{
  "num_hidden_layers": 14,
  "hidden_size": 128,
  "num_attention_heads": 4,
  "num_key_value_heads": 4,
  "head_dim": 32,
  "intermediate_size": 512,
  "vocab_size": 1024,
  "hidden_act": "geglu",
  "norm": "rmsnorm",
  "norm_place": "pre",
  "norm_eps": 1e-05,
  "positions": "rope",
  "rope_theta": 1090.0,
  "rope_fraction": 1.0,
  "qk_norm": false,
  "attn_scale": 0.177,
  "bias": "none",
  "tie_word_embeddings": true,
  "parallel_block": false,
  "init": "uniform",
  "init_std_qkv": 0.0445,
  "init_std_o": 0.0,
  "init_std_up": 0.0445,
  "init_std_down": 0.0,
  "optimizer": "soap_variant",
  "learning_rate": 0.00468,
  "beta1": 0.95,
  "beta2": 0.98,
  "weight_decay": 0.16,
  "lr_head": 0.00791,
  "max_grad_norm": 0.5,
  "warmup_steps": 200,
  "schedule": "wsd",
  "decay_fraction": 0.92,
  "decay_shape": "linear",
  "final_lr_fraction": 0.0,
  "batch_tokens": [32768, 65536, 98304],
  "max_seq_len": 1024,
  "doc_mask": false,
  "z_loss": 1e-05,
  "train_tokens": 273900000,
  "max_steps": 4561,
  "dataset": "wikipedia_en"
}
Each number is 128 + 24 x the weight over its row's rms, rounded and kept within 0 to 255. Layers, rows and columns count from 0. Numbers have three digits each. The size before them is the row's rms in percent of the matrix's.

# layer 3 MLP up, 512x128, rms 0.109, rows 136-207, columns 64-127
104:110141089127110117153126115165159143130133121122119162083179134139146137138123133158124142127187113122115092144141132108139117139070114134095151141185143118128110112154156132116137157094110113
102:114078124089150129133122090112190127084119128130117124110086117115152110139124093087101149118128134131134151135143157121140108122107123105162124142128118101136116153105109101146107148193110163
122:108140146153094104152115118132145101116144124118162157146083098106126115063167123164107113164130130127143142135098118111112118152171167154090123126113119124123098172145142120199108144121132093
107:142119133131117125173117195132133103133152098069147103139159100075140093143105160086092115152119119147157130127124150148153120112111120103134168116120076113141121093164128143098103118127138168
111:156105124137150095072112117141163116143115111149157137093128127113122123109114155152126133103137147116144129162152159115117090087101123131180108137123100123057122139141067147147158124095147111
100:122111172141117157131131131114109145113106125155164175138124101144159175145149122146089078111091141168126143111166116158117133084103129157098094130138153136134118132124118091128161128172116139
094:085118126130140117133119151115101140151127092118125098138113113124103125118133157108123119112136123134148178156096126134116120096152106083114132146135099158112142099138136146151149116155141075
108:103168183135112103129129120102120147162130143089106119170151132156134093102164142115140176145132132088142103124149159141136093144132142125155159155127084140141134108129108153121113115128166150
090:136094132113172098152128122141164177104124132095147107127138125153101118159154167127161116119130127141151132134125141140152157085095114117144081104099136112134130132113128135126112122117145120
102:120129150115113137091138134125120105138082097123133100155166106100134094142133132137121115163112085130143121156092109122125083132135150144153108119135133171088111128129132102157148152113166099
100:148112117124096110109141128125143105116091111116118135133116108167113147131174134201132106088163140135117145123149148148094179123079123118130136113155171137131122119138072145101114162116121119
102:137155150154135133119108153107149139141098162140149129105105152122089092124120166148093117153168121124129118120165143069120098099177121092128113142150163170110106162110162108136096076088146140
098:139141163132100126139121163139153101180130168158158135113136160152118155073130129146150093085128110166145109137085172156122146112099113158079135136130134125115122111099109147124164176105132073
102:146129120076140176165111130137117132152110097113123113108157151127151176150100120141134098124148134088149073095102154098152134165152135133155158169116127085125125157103135124159106156135106092
093:127114139097139114158123166073110179131118125070138126130131063158176123068116201139105142157136121156109128101147109135139151066097111131183142116152155136147149128135081113099114095157189146
094:151149096128143130089136125151099133102121150142133139130136100077126076090177146144136083186127141141138161108104136112151109183154147143116093082138170151097131108087130122113137135135160123
095:117145145130167116146139168066124150124138175091146139160121098126137143135172110115150141185135127148116147110162098149142121144104104084139125157173124104151105133129090119098102128111144140
108:130161118129123144143127161130055104148135121115179098141147134132131119141095143119142171134147116108123106125105148140172132126100166127129111099138111141105097173112157123109160136054140121
103:162147122107157160126143137104117111145085151171130098122137137079162101098109117099125115136147096147075127158125108092133136155159114165116108161122118124116118066122108152089138133113124161
114:126101112106107132090123129135126145142152129142194073109100129142105132122133128100136149135087140131109149181108115123143189097147128121161097125113155125127080146119172131143094164142121151
088:112110119149124107139106117175135114159147131169102140128128110140132099126114130145151084172128103123142105110128141113075124088151113128113139132066124148137121141118107134134146080099128125
093:135141163110119108126125132124155152133130051175122140118134130111123104119115166161153185131137124121097098117133133097128068135147112128105145085114129157131100146099190161140115117143114156
096:125139148165142089121119133142122131104144118164134168092120130183049102087122158164126149122138137141050135172124139155129105129098155137116141094106129094150161129131112156108118115161127124
094:109135083169145097111154147154124111090123128152118155170126113116114115117137109110154156172148091189114123139157110066107168091088133144088137153160126111125140162174106142123133102123132164
099:130159136160143123103106136116152076096128142116120133102105134100155103145150140130142169164131070078108101153155137142105101114142131111111142141092115105142125122136076164110076105123147164
114:144164113133130103104137136173083146086151134145120113131121124185094139113137099114112116104124176122118113133154161134158120070143157168126130132152142161112135142141160142170069158123140159
100:123127120092116133138112075114135124142140140128091184120127088130096131117121128143151156122116114161117106157145149119117140117082168137154136175125082132128158109125098080148142153137111145
101:137144128099159161127154147127129170103117139105092126185120121149089136144134125139155155062175122153138120168150124133138075091130152116109131130181135107112130087160132065119113107162134149
111:171105153116128110102116127135090125109142120120164167165178114108154120141097095109124134160179153158148114125141131140146108136142097140128105123097134114144121131100105136108141168094163135
109:135108103156176133145079109138170141157108143111107113155133123095140130155135147138166159096122147143137118138118116161109136116121136066109147150149099176154131154143136165086124108148106107
104:124096138091159124089136163155113135108091113112144071167122154154139133133137153140167142153140126104128122110134181123132115124184100116107134132089136138132131078092154119130157147130165168
104:130095111115108126114160139142135142130163170125110156159140151134136110134112097120123119077133149126101123168122113146090098105141120153091149178161136164142098135175120156122126128183146149
099:145123128134120156125135134145120110175123133179131095127143143155123145106134140079168152180099099147136137116115121148125140114167121145083111119091097180112122151088111153143151123152146121
112:134125132078162130134127116147121113115147071068151135146155146168151154171136140143134112117146114139093137100105076108114160153116121092122146154097090123101128168109129156166085180177145131
100:163110136129166119113155086136146153111141062108121122130208154112138123148105118079152104100116169152123167112138148152107164067127169169135141147100111141106109161131153121134155136125123114
127:150086094147091144109150091130114070107103112098126117123099081112128123092121093136124124088092138139176131145133154121116112130104095144134087111104139113120148105125101160122160110132094138
105:094140104120136168155121153118104120112130146146181124127148154135104124088131165117111127163171112183091126212136090154152155114132122098132113141156127121112151098145140153083082121132113112
097:143105172131156076159139128121097184113141109088137112088174154104129124079142104137116121128131141125109136141121127110110151143138120148104147140159123142113115140152134086096142112124166103
096:151200110146173111092128130123123129066076114153107142168129127107115135117117147134164145093116149184084127130137107147104133117138144138129118164087104095117115169124083137160114115137144131
100:155127088145098134145117119087089131095106164172087095118113114110137119113129080133099141141061175157133136147139131116125118104138105146124117145154153146128098152099109137086131139130139086
104:132107094124119190102105138125133100108135136102088169148149129110108153134150144097143129150121155103131125146180131151134155122132170128134115126158126143130106123173129133154146119114127141
104:149133157136142126146107141085124169080080083190100144110143123139159098136125121146163112126141130115121126134127146132095121095133113088143133110093133175150167143099128112177137113110100138
094:134142076144133151147101109169126123168086130129126130108150140127103097118150150109152116137144136110135100126169115122056106148154148090145098137116143148133133156131142098152138139128145087
109:104115126113141159158113143140183112123128206156119091154104108155120140122119131145141144161133107110090131165177149155124181093111175100114127103122150100163141104147195142109168138160157099
110:157147110130149114144171147150137121107141082147133105174139088191120133155158115150137164100168129134108144144110106088119090148095151124141140121134128136130124110176103184090098124120120120
104:164168124132082106151100111128129108128167130180164141130141160134170125129167155156155136137159138144084124108134107162150141168127092084137125104140087141151119118150112146077131157114136125
092:088141143153117084113116131132138135140141160128114083149100114149148142153164131153171135145119113079139088142135135104217087081124152146157110157123131125118131156135159156105118122131123127
100:128102155120157141136168134160129116120138129102171142116130096120100115131126125135125101157128144115111118091121126167146107138116145119152125134111161093148116096107088140073073095147146078
101:169131126150128134095099153101126146141133150122146130062109173127115127135124108146122148120112135110134090122132128083111104134146119144131131136124078166121155141126159122153112153162064126
107:116106179140139143101123117182187127154142165119102087141122153106152128127123101131110129119078148103134161162128149140164126124164103111154106134106116113139136106062173175121138085139126119
086:116082121134152079102092098114163152120133123136157125122138147124160118117130129103098088145150161152096155159136108110087111105130131159134070117156133127134125059123153151130139129136111132
090:122138140128101083158092108153181125158132134107145109126164099105108129136147081123122084112140149135110135092080103143141082104118179142126109118126111190078121133101130128119171103150143177
087:147137123130124118110158118157119114080118124162162171150139149132124139143118141153108087092126139156132102110086169139132119119102163119120140117109110124101121130132115145155124131142084128
103:110120110095147125107094156153172113070164134090103138122101148118123104134174179111151106098143147162087119124139133123124126137126151142104107175154126162112113132142135140095110121174118139
100:131142151116161073067223120131109133144125157101090125119121133151179123131132154148121141135156129125137150115167137124117121131129127135126157102119127143139117092105154143122142111152176098
097:125098123133139125091148162135167135166134102147118077130138144086137128133112127143075121118144171133160142129123121139155153105089137118148082118131117183116077089150156124154102106145144123
104:150083111112078118124132109079149113123116132157123085106069080142119156151125137122153105099129088101135126160088133132140125143185141137111111112122168106194121132112151111106124110162145144
098:155174118080144190124132117097113128108116125118094157150126139107115128181102149099129152141158121181137096132116125191141105103116134132118138130139159166115124157079136137133128098122149120
101:077106145093117114125100165108135107109161138094152088109119086124133129133116114171134118134106156093118188112123123097191176111127133143101132098093155136140113097103113102165127121107116060
095:195176096160104148157137155137145136115117105149152130095161116130119172131145104157134112146129146142125171136135138127151150085111119162165087102122086146117123146082135121161136123130140104
106:110141123150127113158142097113195129139132140151169104130127165149121118140153106141166130091126111123148087133149167108154096122117164119117113134173116156109107147169188137126116158081147123
116:134137164138151097104155108088139094138099126121151153138172153117169145114153105124090091117121134097150140144138164137147109119122148129126105104131121137144153135112143069123130101106144142
097:125104138130154110101142149145134112112141134118143103138155112138162172096163131143199154148140075137154112093111124106157156126089181108126115084121081135133054124156101120091135137148152142
102:181115139096129120130082090105159108097132111149147118131103138121146139080142131157119081148146121115122120073118159108131132118183115181168130166128152146124104154154115134140135099148136121
106:121100114140135122124114152134156132089148135170116143134080145134096160128127187168109133128127169134125153123110121109169128148126126124129058118078113151179156162148138121091136137156149091
098:137102131138124138143125145146097102119139070100124133147117109115128141121190129150145149100151169132184149126107121113145119145115109095167166149124056124118135129113141121079143139142096144
109:102160122167136135104090105123099171132165089152149126122082077133160149113131176120154136141153121153119114095148084107107110119146106147146160135103138133081145199123185139134142135109147103
096:134153109114135136119124120138149122134148086152110135144103134139070141161127149147140163095116106109110138115115157153104155111164190103147130108170128120097128108142154123155123107159114078
101:148103171145118133130143082101149123161115135126133187095156097122107120088093110118092152105140102132170124086165108146120151119121143134159092120171143144082160115099129153143120164133103154
090:081133157111156109162102138095090118142176160107107115129094133115108123101134149090116131136110148189182134145130160164118151126145133124129118145122122151119161140141139092093145123154117140
099:139109161151168129155138092138100135116141152093097168106125149127127160134168166117145115175125144139129130157114084121109169104147096153160137137142101154130127163125142106117117106110130191
106:106120111113095148149135132101117151136127084143102141189137102114123101116126137107104086166166161135151164161133133118113146160143151128069103117159124115165096124153165104084116140115126087
# layer 3 MLP down (transposed), 512x128, rms 0.106, rows 136-206, columns 64-127
094:142117147127140125100114148139117139135142137145166135130129144129094111133097126129134091109133125137078153109190140155133113112138167135156142080121117121140126135111131148162149131097127172
100:137141102103139141121156135118153075147158142147115143149156120126105135124130140153121090120143079153115150090114176139108120115118140146086138111159128131120163177103145128125133145116135179
109:147127142126139152125132099106097118107141114109166105124107133102121092162137112104124076127091123131133144160122117136160156149149110108112095092085158111091123150122133129138146116069127119
110:160160116159113082120130107164168117150147154119097137071105143089147128126150172145132111137146112121143104101121112111133131141149135116142148126118119119147155124124168137121142136129136139
085:116164165105148096207153129089113121127152137095103138148144132120112179140158103120134111123129164196142114157144097132151165151141114132098123122145182115139164140129172147106129098143107177
097:122146152130137135123131186132145121112158148142087181142118127103123094140117151138180151149161125106137148124120116142119132107156167128102132114102166159083142118164132113158108161139119178
093:115143145131151164099136097131103107140121112114094145134159101111102083145129112152090105145111133143146128094138126121107084161114156098093108136099115156132146084089154080133162144162117134
098:144142105137141168138155140165145123091099151093158157147131156146098144125137135123124124140145134167143128134147175178140141126146117116115109115132167134098112148098139128152126136137146086
094:084167120150089156124090093139160125129145130121155118107137140113101105140150119138136137142157165098141104127109132085095108144122104110085175098137150159167108140132124130170129129125143166
104:126117125121162153115116125124112124135146171131130119118133124125114167099150134162126186110108073143156123130152121134182095140115128117137076104141120153137170091112091157128133153157090126
105:120091134103088103113082111090159095163117121114117120079092106096119160123139164160144131118155130138128152055126153125135148166124084096115137148174131130116148101119102156109112135176104122
094:134127144124099154082135077122103143079131122117184084126134105105122183162136116099171093144097150166142115111108120169150119168160151126110131118121134100155153095082105141130157131141106098
095:149124086136150131121140111165139152129153105100104147185170107123107161134154131126132164168090146127133163165139141137137104127108076138140106175143144117125127141176162159134114083188133112
100:117122078125158123148105130113110099123165114157106116158151142151130127139131151101119097130169128100184163129107143099128104169161149130107136142101139103135117101133111128129146141134106121
089:110131111142136092135101132120138110116097122094139135168115165149171192103141144142095129124114121129120088062103127121106154085082111139139116148141156130111137158132153117115124077118134093
096:148093121153141109157151138119090136156155164111120138129138105149139112121082090124168116065155111128104102135075147106122092135133134133152126163144129137087149137166114098135161122139109091
100:131141147126108068110126132114148133139170116088110178138098129104126102112148100116136167138149122152116097123137141113079103093089142072144120142169109117145146140138140120119120134152110147
105:141111090128112123154130124155073118138118157135141147150100142119136128097113105141134095097108148164122109126110093097168105160144095117131121150157132099106098119109143123144128167089121100
105:101153077184159123130123146114138113102095152142078107100157140126083114120121147118155126116126140104112076101132115121129134082136117119130138151160152125141088066138129143086102099157141127
112:100125131131100158134091150133098127104141127117123118140127144117136127092175121122102149132154099158100122148058106083130152125112150102125179122144149118128139107105184118105100134112121157
087:148155084123108107152124102124125105106145105135141122151162142124122091118155128088111129128122198166089124149125170150157096137107119151130101120157119086086174133111127118136133163139145169
087:161119119140096072118106100125139091124109142124151109119154116137126168141146123166118111175103165113118109142116165143128065157136100149149124129144102106152124104135132162165088135151113140
102:167119110119105112135141116170098113121126115136159172123155155100118133122143169117147087164120113127105097097167129144152087124151130121180125139106113143124114138143096115123179140169147151
101:156117102126159104157142093133144133121104125117137114108132100130110120154120117149177133107118118143136094159142131122118161090128104169123094119147113117141109095118148142124146090139186068
097:134130098120155108158151154119103160138155143127124126139141138143159155132166142120091148133124103153144149078094112171162107100118143110095177131091113132168137152144141170125104125151115133
108:093140133124116166108114121131116159117163104075090121141119100072133139106137098134104132119073143128135132119107103115167133120157171138113108097146119133168094139093161163087136126121119063
096:092097161094088127104167134118114114115138094121146120144133112129142133153144144100146136154146139114120097141152127080112138116141163145131119108129169101140088136147094097126154152107106136
099:065076082127125119117124150135194118075117107140128116130153142133156096115120090112111119119105125112086159126094150121118121163131132147174132116113125129118144158160136121078072140147146116
111:126144095121111133094116126123070093112108154132098169151123093104127113161154136153118154154169135114100094090143119119121138154097130111091106145114144148125147138116102142141122104109098109
098:106135132071073141105105119116137103126167149117124134097180128121132152117176117116145108106107131107115135072120129149124109134116130143097113143135086130138145072154125108121093139111134127
107:175121137120103113142131121110083116123118117132128152133130126118112136124121115119141093152108149138154088108165100155076153153126087099095120153146113165154094141116110156104098106168078133
104:192095100181148108123093108127085131118112117177162070116105152108105118134143135117121148168068133124128152148147149119110126119088108126111120145163101121169105155124141089141153108138123129
098:118111108130152143139149154135150125134092120125131113106138136135141154140088146163141157158113108069111121157084149096093182109126137150125151107125126142105087171124130118129113114096107134
113:144103153103170142159125113100146117087150071125136115119134153132175097160125104149128126126128071166096138090115073122109148159136158110102132140121099101108128156109121167142088103155164136
085:150155153111110161111104158127131106136168150122164117114081099121090136122137120128053135170163137106142120132039100136158098144168111116108135141155110149153157129110137146129105090123112137
090:097171131117162106131103170124134182154132144137104125139161171143134163174144148110147142176149117115073110120154124126129126116134167112129161117144103155121131152163150126116106156099153117
109:116146112175112162125103117118140116110111125104135096165152162152074115088114122119098176118132119127083132180084088157131129111157115084136116108111167081109107089103131114116109154132101174
102:137144123139145113129143133127119125101128117141120124122146059126134111092095124132110108157169107139160163112134156150142136161105089121087145160109118162097090118080140126114135143175179108
103:110175073140149095101138116118131152142124097146150133146136159171130130112141124137152136086151141142149117155131108145070114174174134111106158161097139139169119156086125136129109152088137119
095:101155129131140129126116123137149129141177141084130146129102132113088154130155147121140086103183079113111113123108126114094153142091127108103124087081161122170152115103153134165110099109098185
104:126051129123121135123152078108104147102115139124130131082120150102118152125153111081156141119099120112142145131080149077147145148139144112126155155118149097116098114166118139102140158110145090
101:092109154152086120114120174166117114178182127098118097102114125108131124141105135140139105138112145092146181106127125091116163135105120144127115173133111126132138123163106125144105112141120121
096:110157140079137117145147146089135130107108129067141120161137156145173112129119124150132134127144136171098113105148089120181147093104090103159096160112119123169119136126085104118102152104108148
112:057134142122076154117111128121116142117118151121082119132101114138157130090138102107166098136140128141114140118096140122127126114146122118150137098076111137147103111119120143089091103104148172
109:129149135159143164118108108111114132090118132134123120153099159122159114121118124139104136110160123167160110101118154148137130141140116146121112140156132111136180118200102120132094135143141148
105:157105122118115118156123148141111105130149141160137100129125120118114162137139145140181158144115131107093110120138121107116158163129130130129159068073104144159137122165080124106131116147125109
095:064128107091157180129152150150115138152120129120172149131142120146149150130136152156163165130115148185115139110183102120158159128110116126129117116131158121111099128113138171099111104136114137
092:152145120119135118128150103122091132125078111191072116141110154164119102116155158122128152123129160122123113092133138118104123120126127107094175117136147132165137098150117155095124111138137128
094:057149104123107183094149103167151122122102136132109155086154109134136137125107119135137106151126112107121135115101137137128114099101139124116129189118129116115088138142128127149129175125138144
106:077140116162155117149153153173123146097149143133197135133141171155139114157118160103139132159115089119107159108177127121133155160144128126116112144121140101108158161134160115118087169119130135
092:091130143129134094143126126115098129117113135132146121162095077162136105099126084130171125115139115145114125143124152127175087126149136132163122098119108151122152165158107164163102121109148118
098:121126130143095143157112169131158132196098139128121135123146112108104179137106131080142121106101118153084173137112118158097099184097151115121142112115128157136127143126104137156116113114128155
101:153111106139124160156140128147129165114122156124131135101127128161117144124102088116093151131192109140122148152120161125162141112100084155144142117110109157125123103139124137136170127122166103
102:114104157148106139134117084115116139162115112151129090172102120171141136096095158175136094155109160158136140162133107135132109105121148106074155143133141115119149102104150109117140106111130104
089:127088144124140108140145185122118157130178108133145131081117139119187134128163110164117161112077108132110175128120094138071147111103105123138125138113165157158106123096150108146136142119144115
099:114120109097121156134146072136113159098128154071095166140126102169134135149156099105183098140117111122103130131075139116095116143127106114133132133133154081155186168106108167121131139088100129
093:139111158137163111157091092117135109147121100112127183160144143110118074121137094140113157055157074135150072115156125134050147158128147173130130116100122139102101113127112100136156119155136143
098:111100123167137103143120136145141131134122103163123138131167110116147100126144122150118150109108129094121143139179153077111162129132153164149168103119129106089138141108131104123104144166084115
104:124099131123135174142099115125136141117147143109116127084124144164069138101086113179126181102152079145130132117123155117143136119157106163146090135130138142145091109169125156144125112147148156
095:110110108130116157122128160118149096091144140144165139150150182116141154119123153117141141143109158101142124163110163129108144152143122139142138128091168152101147082074150147182110128143139120
101:165141100106138184168126124139104137102092131133110126139168092118115138096150095136114142113140107159128147147130063109083116168137088120145142107126157116178123121143083112098131121141148086
109:124122102109108135121138125106155139146118128140132145210128130111094118088139117128109139073142132137110105147166128161097097181080114106150085141121098139132146099066075168129139131139129143
101:184170149112148112109132118130134151158139121146097112123115086060136162157096138140132104156169137141137155146128160158163134141113140175177094103078155148164100141140127108133126115120093119
101:127152121133110136079115101132140088108171112133137129124064102129133153111160064140126134108129123089151110139131077124159077132134098124139111092168120134140118160152121100146132118156150108
101:142146127147140144156173154109098130145097096097156097125141132121113108083133117140132131134101104096115142157103158119142119129104116143128133147147084088124128100082104131127165138128113148
101:102184136113125129129113155141140108134105114172118166151118088117161142123135119115155136156172113127153129119092151115166139121187150174179139109130160128126145107099132075119096101176159132
097:116108160127086128156124151124161104124101177099108137125141155156097143086122094123123100093112107136122153172086150137130167119107136127139085133122156139172105105165075119147122099136117139
098:101149111128108102147100093128115153120158119072152144065121123130120117161125146133155126084133137142116172158090095122119127151130136096157111130090094110138168088093070158110119128129125145
105:101129127094093154111173125100132115136128128138148138122173114104167090084113094133122117105164133168127120135148143161128135111106102103163107147173145151110159112123106139128143168072125173
094:165139167152170141088152088135106145109137115118094144117137128096098131113135134106125145125118121111132128095122141104167152159143175124139128134111114160147108110127134163108096104163104129
100:155153117118123111136119130078101139153120140166101142130165151088131141103124145148111117123112127126178138150139127133111140108114122097080124123148098138087074124146179163169155119149133137
# layer 3 MLP gate, 512x128, rms 0.117, rows 137-207, columns 64-127
096:156154114139126138131126131155165152110112117117095114128131128140115127163152120168161141138135129159126068117117148121110102138092119110115106108130148195085132137143154140153122133146157054
114:179119129132164135140091126132093139113136138123138106154164121116097120113081146097094150093116132104093091104110147147127132088099132116115097101154121145142161129091145141089122117123106119
103:128129154145117128164143118106100144119117099133173132141136145128126151098111128118118151099109113146147127166127154078123134096112117163089122142147167120108082152134075093139134103151128124
090:120113108116120096126137187155165089107169084109150113153147148159150159114169141147114117098105122185117121127138139136128162106126101163094140116163154114137125164109133120158177157132084150
099:127160114092140174142111108151098115114116144139119127152098128088137129127118139138132109169147067153111139154135165110129136148157097115128087156154133096136140090163127133169105098121093127
090:143122143133119132158145130126141086088121139117129136144164181145126155161164151172145115146129145122087125096152121135125146120109185196100091147114177141110132126122175117155091127138132138
104:123120141140115152139121101107135113078151139117156127124138145137097139100163149112116111115095102104094114163113128160128128108108130079129128119122138149167152127120153132116130168141136112
102:099163105169098129118129103133159134137162124131140108121132135114123106114131114138169118197117183116161113137107136097109106137120120100061153110123163135155102130154121130130122103140161172
106:138122103104113147088106128117144138132160158135148109141158134133109150102122128164137181092113161114115129149180136092182088104133133152116088105099146155119172133113100119132165138129083124
095:123120105112150168149148130156093157145102164102095135154178155134129161139147156120172113082116097106135114160080115136114141115116134114110105131120132129128068103111108126129113113120149082
103:138133095141118159127094159093135100140127166112101143124131159130178116114138141139147111090155111093130179105146091140160139142098115121120092127152111150101093185095143140141098115140093071
101:140118123135113141066124152143120120135175139109142095146141137094130121147129134125123118170118128079139114134116170092103115129085107151134137127168121130108130134148108178157162101104102111
101:123134137171115117137137144143148131162134182127096141139068106138125132079111099140128142151127136148141098128109112105118123130162104101134119144125126130135158177129132119159153138154144133
091:108116146122148133130153125125158096143139135173107132151116174098105151146138102129106117158097147114149087131144137143132131099151128129103154114148127123086109143118192080164110140092098116
100:138094135145147099176167147143145129150154142138107112139119149099144091150143123139161159098105122150100094117104135125100116105144141161151127125117097078151114125152139105136139127114127096
087:115071128132119098113132126130119127147118152131079121138114166147138097105164125138146150155123120115125141148120124146081177145138143083109145117154161127138160152111129146104097099128126141
097:126103155133074154126122066128123130102120130121132104127140143117131152109104176137057095130137119132121100128095106156124123133130136120151118131166163122119104124111162171134068151118137089
104:116124157134123168144120143141125138126109110148158114135088125111142118104125125151087121149116169141150164137125178144115102138121145156176106118115158122111128180165102133129102125158157132
102:127113104135126135102099152133095118107108130084112152120107191100075105128143165109153154128110096140127104126098097144097130129149166104126120139140133127104128124131127115123102091116098132
085:121122091155104139161081082090135120098148089140154153177153111102128108095147139108149111124093148123114129162164125115148131068123117107110142120122097144123139161134137128142125127145135100
088:130111165095123128141140103159120132099183133145152095124119118125124105121130118165160128131102121156105123116092119110077137126115144106117140115152142132088122131127163082118133124089124147
105:160120129117137150087126129177105112141122130164142163155193110130186110136119134118138129138165135126063140122195089148160110125130136138151102131101125169149123116164111139115128148116150155
087:072123149155151110104076143117128135134135132141113128159130106150126125115130111145120116139108105117162151157171130092104158128112116107137146137161102137123127135134116162141137099171101165
101:100123157140173151140145144152117151142149134129096109151150119133122155103093138139094092115151170155145173081088109140172135148127117124091123142139125170110104179165157139154150153176110084
115:153091122100103150109095097101119140087113144090190164159146137108168148126135140139093076110140103137140121149118056149090116161149141155112110106126118152159066140114115120100159142155100121
100:180170134081168158106123137137115101145112096125087133130103113127104160122126129088134164122140090156111110108127129151117149150136127134177111132148091143152189149113135118141151135160090105
111:137121153135120150111118123117146115130129142165121124121098098120112138141116123193172131154066134149145116128158160112116117099124111123082112119137185151136110127091067145181161141207115159
112:098124125115136119137129076132189105144152116120119125137158106174130190083107132162080102114135116153069084153136150161105139117108137109121140135113156142125157092117101119101150104084118138
114:119099126078174170109114137167117125093170131145112134148159112139125139125151122107120126122112107123118109129185122143125098131134128118129114170179116130140142117119080151118103139172111116
107:144134121142175137124102120133118153143134133161120084148109150154102141108137141149181132130151150114128180130093129084158170133092099094084170117115161123134157139120103114088178167097116153
106:133093121126132130087088129143102122112166120205157128158136151115120128162133126129166119141085123113111146145139169138109118083120147119154080146129122148124132109088144130140092125147097062
102:138121123168152145117141145105158134132117167129128143135145131135139093132164129130129134142169139124116100148141086109111138130093101096077160113163139153167116129130132149146143136102135104
090:088139098141119143115145116109144105134110112150104164142157129107136136119141126149105100170153173129162115122112141160109128107102094160121116144143142114143153161104165099176079110079147119
091:158158112082159130082138170109126101132067153136168108127152134091144132139145136109092140139140140125114164130110106117138113157138115120137112154138139108088140140115141093122094146186166146
092:151111162123147058132144116152148147124159123155143158154101141138106145121099104089127137145184105138144144123095111101122144110094119088138150162110115150101123138161167135111147140180117095
092:136132116123162125107148134160113142099113176157117140159080157119105111114132177142090083121146116173137137087143092142058112113108152129135084126150115120124135159145133113161171134106118109
093:154118108137158152127144116145093077107154107122142151129124138126078115104135107127144169145130073128123114127156106145090134124143146153128109116168145140117160109122148166125104171135110118
085:084104107205100111144123107124131124157148110147174127097156145139147139074122160141142115186072125098150135139132152070115177141134082154141148133101138150130132112137120118162083139126125133
097:130175157124094114107137097109129129118118104120129091129139145134127083150148084172141157110108125075127134131097088093162160136131105158088150145112120131146137156131122144119106185161079169
103:118181126140149106128102112130153089104136109126134151179165169148145117119127118153116092142152147152150131124152141150095113081133147177144114169112137136148137129108121101145152113117147137
105:108144140125148111133144095116149141082126134112105204118135129137131110121121143131133146124114097138102133168157130173164121130166136092152102078158152129149117155160138149127101123137144101
096:138132157110141134136147147099126145090104132082143104151123110128121121132116118148140157074150152127128108104091143107129100082107140120163146174099123132164140150125097113135087143082092137
101:139105166137123158122109067097117141150146122170105148113180097121141128157163122134125091150106145091117128126094131151148132134111114137160156102137113145160136117142107109152126156127139160
111:124116118134144126147099149133102147124130110141128131098080134088167137141083158138102115141144113142081101111137113149097158121142143168091174159138130121110146115165112103156120120146149130
095:141128165123147146114137133105106113149099144140146144116141125127135089129122162124135082174138120128124127101113121141139091112177148125117067138104170132094100134103131135134122135150141123
091:088156113115139152172149112162095127107147100100148122147153117150116163179139098142113173151100129170089134093149134109104139130115122102124126105125141134149101097113159135137109079108107112
102:126119138125140156099106118133158102115139126118101080150107158131112092144139148139164142130127114100108130158146083095061141147152098166059157115109103152109142134118136102142110159129122175
109:108148114144147161131108151090091164147123155125106131102111098151159163115123125133106103121135122091126124122101158108149114136144120138126084139110136104160164120107129115149159132120137086
107:112099143080155175166144144141106164156148140153153157084123114117134119116088167120126117099134090140127147124107099095094102120165102172110131162157139108130126133116090146102144141133147112
091:149089139144171131146132168136083122100122104115131124141153128089113110107121101119144157111143093104123124140184111113151139113139174122135119144152100145114145154140148123141105108112122109
088:123166122147139126114118130171161136138162126158133165152148142138110140160112109127147112145091138115111075150107143138100101127149139145087156132120130113118102170126125150139085093157145112
100:156112133118115139140126149138142149107120130121150114109121122168080105119116081125128186111172132146126158114108154136128148130120077175159140148137112161116120120160120176094120129113142111
106:086173092119143128108097153152116133099118123103117126096153119116160151140133102144099066143166139135086122142171099147106105082123139179126155134134166132155106133142126073096133165162117156
093:128132131134136153150097125156138145128137092135129150158140156127110125161116154117149142157123132142114090113121143132116101160141166121148125114112180117076149097109119134063118107105106150
092:119091139100145148142142114121147131097118139149150127172119080091143110116125129146078115123087154167134128145142108156129127143181167138152128139116108122141106103161107131118162101125165132
104:130118123141121150140105147141089116107173165109150097124136128175127164105124123135139098160117144096131194129093120093188120135093152099074160112130133104108149176177137146132113107117117105
112:138121132133148077141124110101138149134170117177149130154123120137158135079149122156131115123135152089098142139163135085123150148144159151121143119105112144116148124158114123133132154115082112
104:136140130088121130116184139133126119135137090114143125147115112099163144150126134122128120159093143111127141144142082134132129142117145129118104094079176131107155140096124122100170124133143115
094:109148095150110160135170163117129141138084150113139143084113119114109139154110122145141089151129146108181143144114145131116118081122111101127094156154111081128151129111154125137159132120089124
107:115124132155145158185104121120111147120109112163117124124134121147144122091142091143109140137132128156125112104121095143105133114109124167126173179126130075153118135131088117144125145116147098
115:126137073157110120134126157131081133130117113153098132199090162153098135112122087181108151097137146146092142123143119127098141162071134165118140129135126134097114098121104125121157100091134119
097:098121113164134136107079100108101117117099147119149126144114162153145133141165143144162110132174118126118062103104085138120137146110099115088171159146175124106095141109148119151172149127089153
091:111132104114142106087109169133142072140107141105169106113131186122155107080140131087050130130116104144133105141152150090107106116081161177111123118152124129128136160091117115147078134128130165
112:167136142091144159154151147127135138128096124113150140164112145115100112127138120131123140125120121135135110169147144146122131143100125125161126153157126113128147138178125120124134195119118138
103:129109100130156119112114127094058096109138147156117119123144112134110157120140129122086149077119160182095161170118120125143125146159126096086119136173109100152123141114150173083151133132114140
105:112117140122082096120124134104081188123155133113123157141114154106142143106102099123104112093128136099131158124107122117186163099170090122119157122159109148149071158173116139110131150170142144
104:128135150127096120119125115109122174128111118087172116097119117132115135157131124161146155125112134099152158135099104142126169147111108121121174120103116110130143146092099180105153088126113137
095:141149134115124143104089150136147128122101101117147151110155099112125079132150109148091107176152083133137135119146108098120102106142130162126095115094123140084075160151108109100115140136131134
093:148120140142154130132143089128109138095090128136155166130139117162161134122137061165145092118106133155106167135140128174145131137119204120167131149139116153088103128151103160149118123136144089
095:118107124146098135091156141135107109113129188133110128143137118068130120112122082156111128140146169145129172149149140146082125092120118123109096163100152119131122149137141126118126097124144111
108:143154147112199153141111116134113134138149167106127096146143123096136148164087156094137144089097095120088091115150157130105152152137114131122130100128128149123144133126106114110132081144092115